{"norm": "rmsnorm", "norm_place": "pre", "positions": "rope", "init": "normal", "init_std_qkv": 0.042, "init_std_o": 0.0, "weight_decay": 0.048, "final_lr_fraction": 0.0, "doc_mask": true, "train_tokens": 795400000, "max_steps": 6069, "dataset": "wikipedia_en"}
Each number is 500 + 25 x the weight over the matrix's rms, rounded and kept within 0 to 999. Layers, rows and columns count from 0. Numbers have three digits each.

# layer 2 MLP up, 1600x320, rms 0.103, rows 1386-1435, columns 256-319
539511503483481527546506488512524505499451543510544486490515465487466465508509542476514520493533494490462515533542532498472519543466541496501528493498533528537520506471540531490530531470489508
477489507512489518533494507490516484498476539515525500479523497519491496453486489478494505479478508480510476488493469495508478503496477478551519488495522523510529460532504488512480503516481514
522486537497504494464461530489523503500499447532544490506482536499505492468493495521498433470498496488525513474510526507431481485490490526468491515457497491498560485491519496469498501431521535
473545487500486508505502484499474483550482507490515491460499498543495512490497513479543469489485507516520501511466498492471521515506471499497507546466482417517499493490460524513485472511503449
466504536423496525468499495504519537486473509504528479483466507529526547495509459499477489470495522507485488488499507484511492459500461466487479544483468486503515475520544477512478531485497490
490534484471534568527471503480463476531484466544511503525456510462465472468505474501494540533470519531469506490523487514488493517502492536509478527439539456478493490510461515496499511462498473
514502459484476456504529522491503542520472500480517437469505491517535490481472483533488477564539501483582469500506483505491516483496481504486456514484488516504497534522511530445491527427524522
515510531519490472518502519493494494473503478477491527541485486482497498512514486460536480510502526529490546505510542484516502513503477499443561473506486520475537472500493496491471479535525556
490489496566481510463539499494508536534525530497493456517459490532570488493502454453511521501523487491560579577534534531556503541477485566534492474500438501486531495535538433549503532455472559
533523518488511506489528515481514521481485459475501469495518489533520494505485467513471475513516505477490540505500469498491444492476493467501521454501510488462534503517499533542500524447509469
463508523475460542508474457539471470473521534508477474517516506546534519518494510569510488489481438515491497454531505482510526485506509514470456491519438510498500516465474510531455534542497506
489516505485525468478501511514481465463501521490492484504518499502465496514495467517477504540482474459498487479464470497493469457536477498497522531505519506509531480482547506529471486485507536
529516521470492519516495511497515486546503455508504489546515499503517527526516508464508510534542539543482513469489505527448487472487511504488455469492520498489483505497516459547505518501553480
500489466523458469476462502502499473509455491489519541494526478507489474484470485503479487523488461524483446487522468506508524499496475507493507459476457496508536504507509523506504496493463498
480490474475515490460495507496510498481426460510531511558490530462566482515539455521509503535483535485507486499492543506484496472561487535458488525527517518508500460510489494563505498450521522
480479531509474541515463457478489512520524531510521544515455496477491504547499452456465503493491491554587507538517503516538449473528481503511457543507501493513487477480474499525490487512511517
505520507496505526495533437501534463487547499498475471524527507500527488479495504480497518554485558448498512528527479475500507507481500466493467553498495552528490456514497493512461506518524507
520522542502546510502498519533527515482476541501460518511517518464512492506509523495478479512494467506525523501510498498475527496495498462505491522537498493522539532523486511529465479516515535
515481511517467494545459474545512495507489460521541450485512511520550456496498481529501506532493460507480478460519507497530476454499503496489462481500457469494526529514477497503509480566469510
496487551511510469461513489468493527508512520501533557460457514492508509499454496526458457488518494518509525505479475541457479500446513546531501497505507545474511495460495477471475513528517534
474507494508501471529486499493500504497517494515494474518494497497511536548464520505490515533457515484483523521479506513475498478491500562452465492475499512499543473493511488519534488506502432
514475492534510508487544504543491476512535477460538490452488452488534480504484519506528480512509475527517489523525487479504475491468514480484493566505561484510489507506524495489511481481529477
533500501491505499521500542493514524505515493471470480512487461524550511495554506489493484534475522492486498484550496530517484458526540483516513470520516504495529491491532456498481472515470512
479504524456510549492519521502525522476462502507495536500463506528480524470490523496495459493508492532477503494508492501477490478451531524497484475512530507515479468551509475491457510483460507
498482523517517508490520483522470455501508473510493504502512495540495483513479499509472517518547487513508515501492507505497435479463495486520498488545515449536550505500457490514490473478483500
504517469546451536500499458484460493533490495469472515529467499544509511524510511512494541479470508507505481557460510515488544522465540502462538531510493522485466489493475478477489493475474480
521518514499506495498468509500502523497536524470506507490487470467498496498476531522545527540505500485526469503480489474480480516467480490519476526517456498465517547494547539529543506491529515
518513506503496484507527514520508492519462462476474516529485536513500529519468480486472526518507479480494501483488478493526492490482491457516459491506512485503486501497478480509506474498529508
504526523503482490442511494529467530492539475478518483514478504497488491534478496527446476546468539481428584511503523492454476477468551466497455524499503502504508510484485490471471512485513509
486530520474496484513481475480484470517511541509493523475500487492481503514516578527554530450446532539514501508538513467524502552498522484539460466491510497497472503488489482504495496524512465
510484501476497501511537428466497511494493530462463562492450551481526485506481520473507492471512531455513508544514540494512473480507492555550480466516502489505477477499544470505564526484513526
485504490496462480467507491479483504567526466489551527530527479491494516541492535510496525499483455480513497504504474506443488511523483470534508525520538508454494538476471486525477491476506477
514509586494495532527496469551506565520472516503494487471511474527495519471498466507489493545521471510557521515522555522494480504558523497501476488483533463497519476508505456493509527468471516
495522532509507530476510484490494500536466507527493497451517481497519441477479455537516480535504513506500539504489533507503481454541488556542488526491465504473538459498510493547541474481528498
511491481525524472530493523523534532517473466483477488499513480507533499463471486498507465503521532505486484521441537501461520495495489509509494478503523497543533497490517518480564478498488489
546515507499531490468510497565553500512513503519520517484486546476477486487476502489526495501482444508517544457522493490486512496521509502499521547519473474502526494507517489498479483493472482
511468506539531486508507515519526515552502536532562476525487529499526464548503499514555498528444553530509489525502490498458540468544443470450471462467527495490507505521493488510506498510505501
452455486547520497507520504535488521551527478524484472482531511480487472466499518460467484513535543479504549497483509535522543482484543530519489509466499500509586511542502496504528482482502478
489504490529500475530472554523550457497560489496534500473514516498511467524515428519492591483491550448508472469483476501516502501494519521544553505531512523525506458483494486479465515491513569
512523527529483494507483495502556458500480482460497485504519521487505499510475542474453503467499500539514545520509470527515527538510533466482466497473496495535458480471486489506498521510541492
486501524485504491505481551502517465465503541539513511477470498455424434497492497490499479509496491461482502516502507513474441502541497504496501484480508481462529520497501519511506478521465511
508541526512506459509532535523489506472511476510523549484501521486500483537485509528504525540501486468486517485501487520483490493512478517532497523449521487524477534468495477512543503517497510
468526520465503529492508479488488496488501484476521485496506471503455483479446440549491504501503515485519510502545501520503456437517486503488513465520489483485508455530540472529471483488457501
497467486493520474498438467539511498552492508523529519506476532542501509546539509533517485555530532478470487521531476495511515496506511499489489501468457477501510467479498558470488517486535485
520479539581514531429502508466443486469536531471530487513525514518442512535510524544543472508525498500480525468499509458491514507480450510488539486481557478520556527503568488492490519465489556
464525554458507483520512501466477505496475504469526477521530515539506538520499475495497456478530537477538471495495494522495476522497570508497487522489508520514495516492466487483502511521490514
537489501511498477532521515522531468497486481503520502508530473510443517496478519520511459540516483483542504467490525526508502505470454491502528503449494484499473508480501508505502541500496454
477498439514485497558484525478475509511502496511455464545479505476522509509480493505498492468512487483508504496500481502530459475508489485453539473526543472518515509474502529534534501488518493
488542469500506456513505476536502502484508513478465481501505497497544511460488476491481521530478497494492528474513491474483487478510509529501477545522493520516489518506560545495514514491506501
486489547466479539496505486523489496532504510496469514510474494495499491471501490473531480505534489480517496478467561519495484517514510499483478517500477519461522495505499472467537485479511538
# layer 2 MLP down (transposed), 1600x320, rms 0.0964, rows 1386-1435, columns 256-319
461496515507518488465514541502477492474547458492460508530485526513509514496464497482469491533477501490557495442495487489527496457513484483492481501474474507504500528488498513498464477530448481
500515470494533493466496518551489491507490433483533489527478479498495486492516519494530520531471527469520487506495514529530504484519501465499514485519462414475513476468505506514477477514537508
511510447462499498535511470491476545457523532486478535469503458483557482513487539507485534507483500480496535509491483531524476518522511488544446483507495511519513505473508515502521505532539523
479493492483462495547506498488484483535483530490477523531475496535518513508525485533521498463506495481457475536505456459529483483469501477510491546501480510453496591515481494463511516528512546
520520483534493464493512522526507509549495529498481546510469477507517480476540504532529470515495494522486509515457541488465517510456501499497545469461489490480529511503468476472550494497547488
534494503508500529476521514525531477536530544533492501465495502480505506512504530531482500494492514431509461489515515524530486537512531477481525501457506483474548505532496501535461522500530477
447484489573522479530476520490480498517506542543474502526487530508460515497514493520512490510485513514486538450519546503475483546527504517484519520509470447484479507498489466490519500525506534
486487511506522494477504480466468482536509508523488469512490542510464507489512510491472492481546512501458435519482463493482490493516479503463454494492490495468459481537451498486488525462475491
521542493504534491492518475500491496436521506497544529485536537509472469519510497457524462480510512473493485495507472501506472512502480509466535483478510511483475440502502525528502492504564500
498489498504491493463541493535493506525501545502517479511526548493494487500518458550532532496509492478472488491459500478521483501492551517480486529504480572518494478548496496511516527527527505
488521461535466514458481523524502501527484555493459473521472502539485528482486458490490533510515483462490495458487478463550535496552508488529504489448486577491527493514445511482492476498534490
472525493463484482533537522515507545486485486513479509520479495480503499533481490532479518452487533544520514491488499482495533514465523471479520506521461492482465516486484502470540520504518519
478498558543473538506517567484510500455514540485485525513430491512492497491554508490484502557474516496452530499514488482512531451514507480510498467534495483552497484425478504513524513540500504
505497481486502534493473501504501465518484501473473443525505497531507483492504506491494525470500498491521493541479496507485516495478496498521506495515461435474491511511474511474494493478478478
527448476516553491502506523487487547508486489516496494514506446534510473526534507518524505525534467544498523515502469515501533546485478496489486459501469452499479495484481483512483467508516492
471484456492513508539518480480496489474493534486477482501505472524469498503535524516516465498486518503450514534505538455519529502503498543495504493505497507522495496549519460501537497488528519
458492480501552555480516487534516518495505500480496511475493491505552485473497459521494422511514485519513433483549503503471507470469493513464490508544527517474526528497499490517504517517459491
516523506526483539487514513518506457513486487510534517507470494439514485501492478497511484504496518543495520487505502528542504476551501507468509512475450451507484482530508505542473534552504496
494490562486446525515466508493432558472516494470528524524481498550494478455501490513536462510505512540522511462504503501558507434514507480490509510502511488520479530490505502505526467509514497
464536494498486533528496496512494503480498518490481478516531505497503484490501457432478494510496547513466560523501527496516558538496519496481500501495503490539468468497512510524549484484511493
482483490501576543540495504493509502519493464522475517501508491521514522486521485510489523497500476499515494475506521500483482506483492507491524465508522518500512485502490484571496535482540486
494540463496500528518447529485499510469508550499485493518519478459510523450499519518506486519482527509477534507507507506530511501499493483496512500478473550495495461503475500517479499473479495
485522487497476537481460449522472522524489519480507530508510545504438470453425500504521477501472499476535475492517519471507508499531502512482509523507474463531471515493502505522491515494532419
493509449505487499490524486527500479511517531528494463479523503489495507493466483466562505504467535463485524507506514499503465503484489543535477487504517518525491522490500489515475515508488486
459509478514498479546480462513514484537497461449470481507505454483515498487518529472534506516496517536502497511528474488480531496504547493502468504471472527476503471510519491438529529472524503
511439489477502447536450513464489464467488512527527511453487509472462502530407490485519523517527489512463530467514512466487514506507512519499464528535508557496531463473509582485497528524513493
534511489458517505475530518476498513530486522510539494506529507504531512511553486530462539509482503506483515512505495493496503458490487503506493492494493499535489470531466472510522513513504466
480501436506520510476536523501528486494521504538527571494482527505522501493485489517528483495502549499490507515512519546525499553517508497548528549493524479476498528488488497511486472516521459
543519458499454488498512475477512504504490510503468535515529522507505504459514473499519489489515506508525516506505500491542534497460431499480505515512524493485515510517524461512546527511452478
456511507552462504526482507491465482509480501519464538533447509488506498505517513478472497526503555479506522491490474511509506470506482540460517525524487519514541492509496465506508487518498519
521510497524468483522490518498512473483512524505476491501512554506476533501483528503513470530470531501540477500496528520484524476438487515467499551525527517515515561480481490453457505508493491
483487504555550469469477452452470471478488478489473497494516522473488499492496502509496454505494526472473494495524435484479527490485490492509474510498443503525484510485528535493439528526487506
495480491534491466532514521508506491528484535507520492506496525473531500495509528535489503481544509480484495474492500496525501496483474529492464473491471519513487538496505519458491474467504491
504503514511495490479514529498493507478492455451506493513490537510478550505521500517526536458467503482491498501483475509473492514494494539472516462477512512501464540465495523467473473517483548
475520508469476527479506466487468503485519477502523517525512492491464507481528517496533529494500498498493500518509496479529515527469505491505535506500477497475481513484503456522502500497487499
469548487487534466509499529484521519513526520473477495486458524514505499483503474503540493494496511456535468539500508489498485525428450481473523510475479511500492465498500444482468539507491460
463504513516532473510498495482489528490495498492471507465525536482499482532512484484518504493498538552518483522484486521489505525522501541546481496549476458444517520518520487588514502465526489
448474493483538496509450488539514449481486499480522504499473479496518461494482520485561574489532498493508492449468491474488551478470489551485515483526517497500479493478457510489471495496498515
507492541502536505534565522490486503523441497509511509483504479510518489485512501496476507494459493515471508496516464445492498515508487583525470458471501527477470517522472490478495491504504483
522477494472499496496519516496507516484485510511481491486504507468479470528520526522511530501496456511548527488528474490521505515521498471499534509495515516482486487515504497525466493506501520
514504501487513471500478461473487507526530481528521506523491512493559542492515474455545538537528516544549490492497570493529558507474511495516490563483491522506473486508476502471502500547493489
508469472484506555493451468449491521510499501482473447487520469529506507436483490482508491452470505518529492522528534493512526494477484516443483475560459534447523469510498538497498483465486500
535533539510470491513474540462498502491481503485521518499531518471502494531472522533491504469444477482516559474497465510526519563448502520494491518483543429496507502485545530465478534531506515
522489494495480488533565498445515513465515478505542495571479462465529486526489499511487499465521519539486517475494497532532566527460473489480468494501508499530483487536483439507515479547497516
513444481542520529470541490436456522443563453498511543503537536545514549540494493497469514521558502530489495466522468517494487528517490507492576485476526557519497457523487503503537537513453540
483484503494503468545548503435509516488485493528522519518481513514545518579477491537503491481485504504484511509509487516499455544504515464467497556532525541506485487505494498464570479475546511
480521471488535500466502508535492520504475464527499514478518508516529521476538530496503481487506493510500502496504515495484489521508475473445487476511510506511467516453511483488512483471487500
470501502488510497519538504517525505521504501507484509484474499506488479462514493502485510518506482481507486519486509506498498480451476480505464556499467533476514531495468473502546499514482474
507484494516502526503481550484519517455451537534501496537492493490490498521478532504512529488488489475483485515489481547521477539480475526473528492512498528470521497491485498494506557540535478
473534502502524498545461523507494515520488552466471505507483443511487481472551496503494492472466488465491484511484516472481449514508496507514512488527571479526532506498514519509475502509539507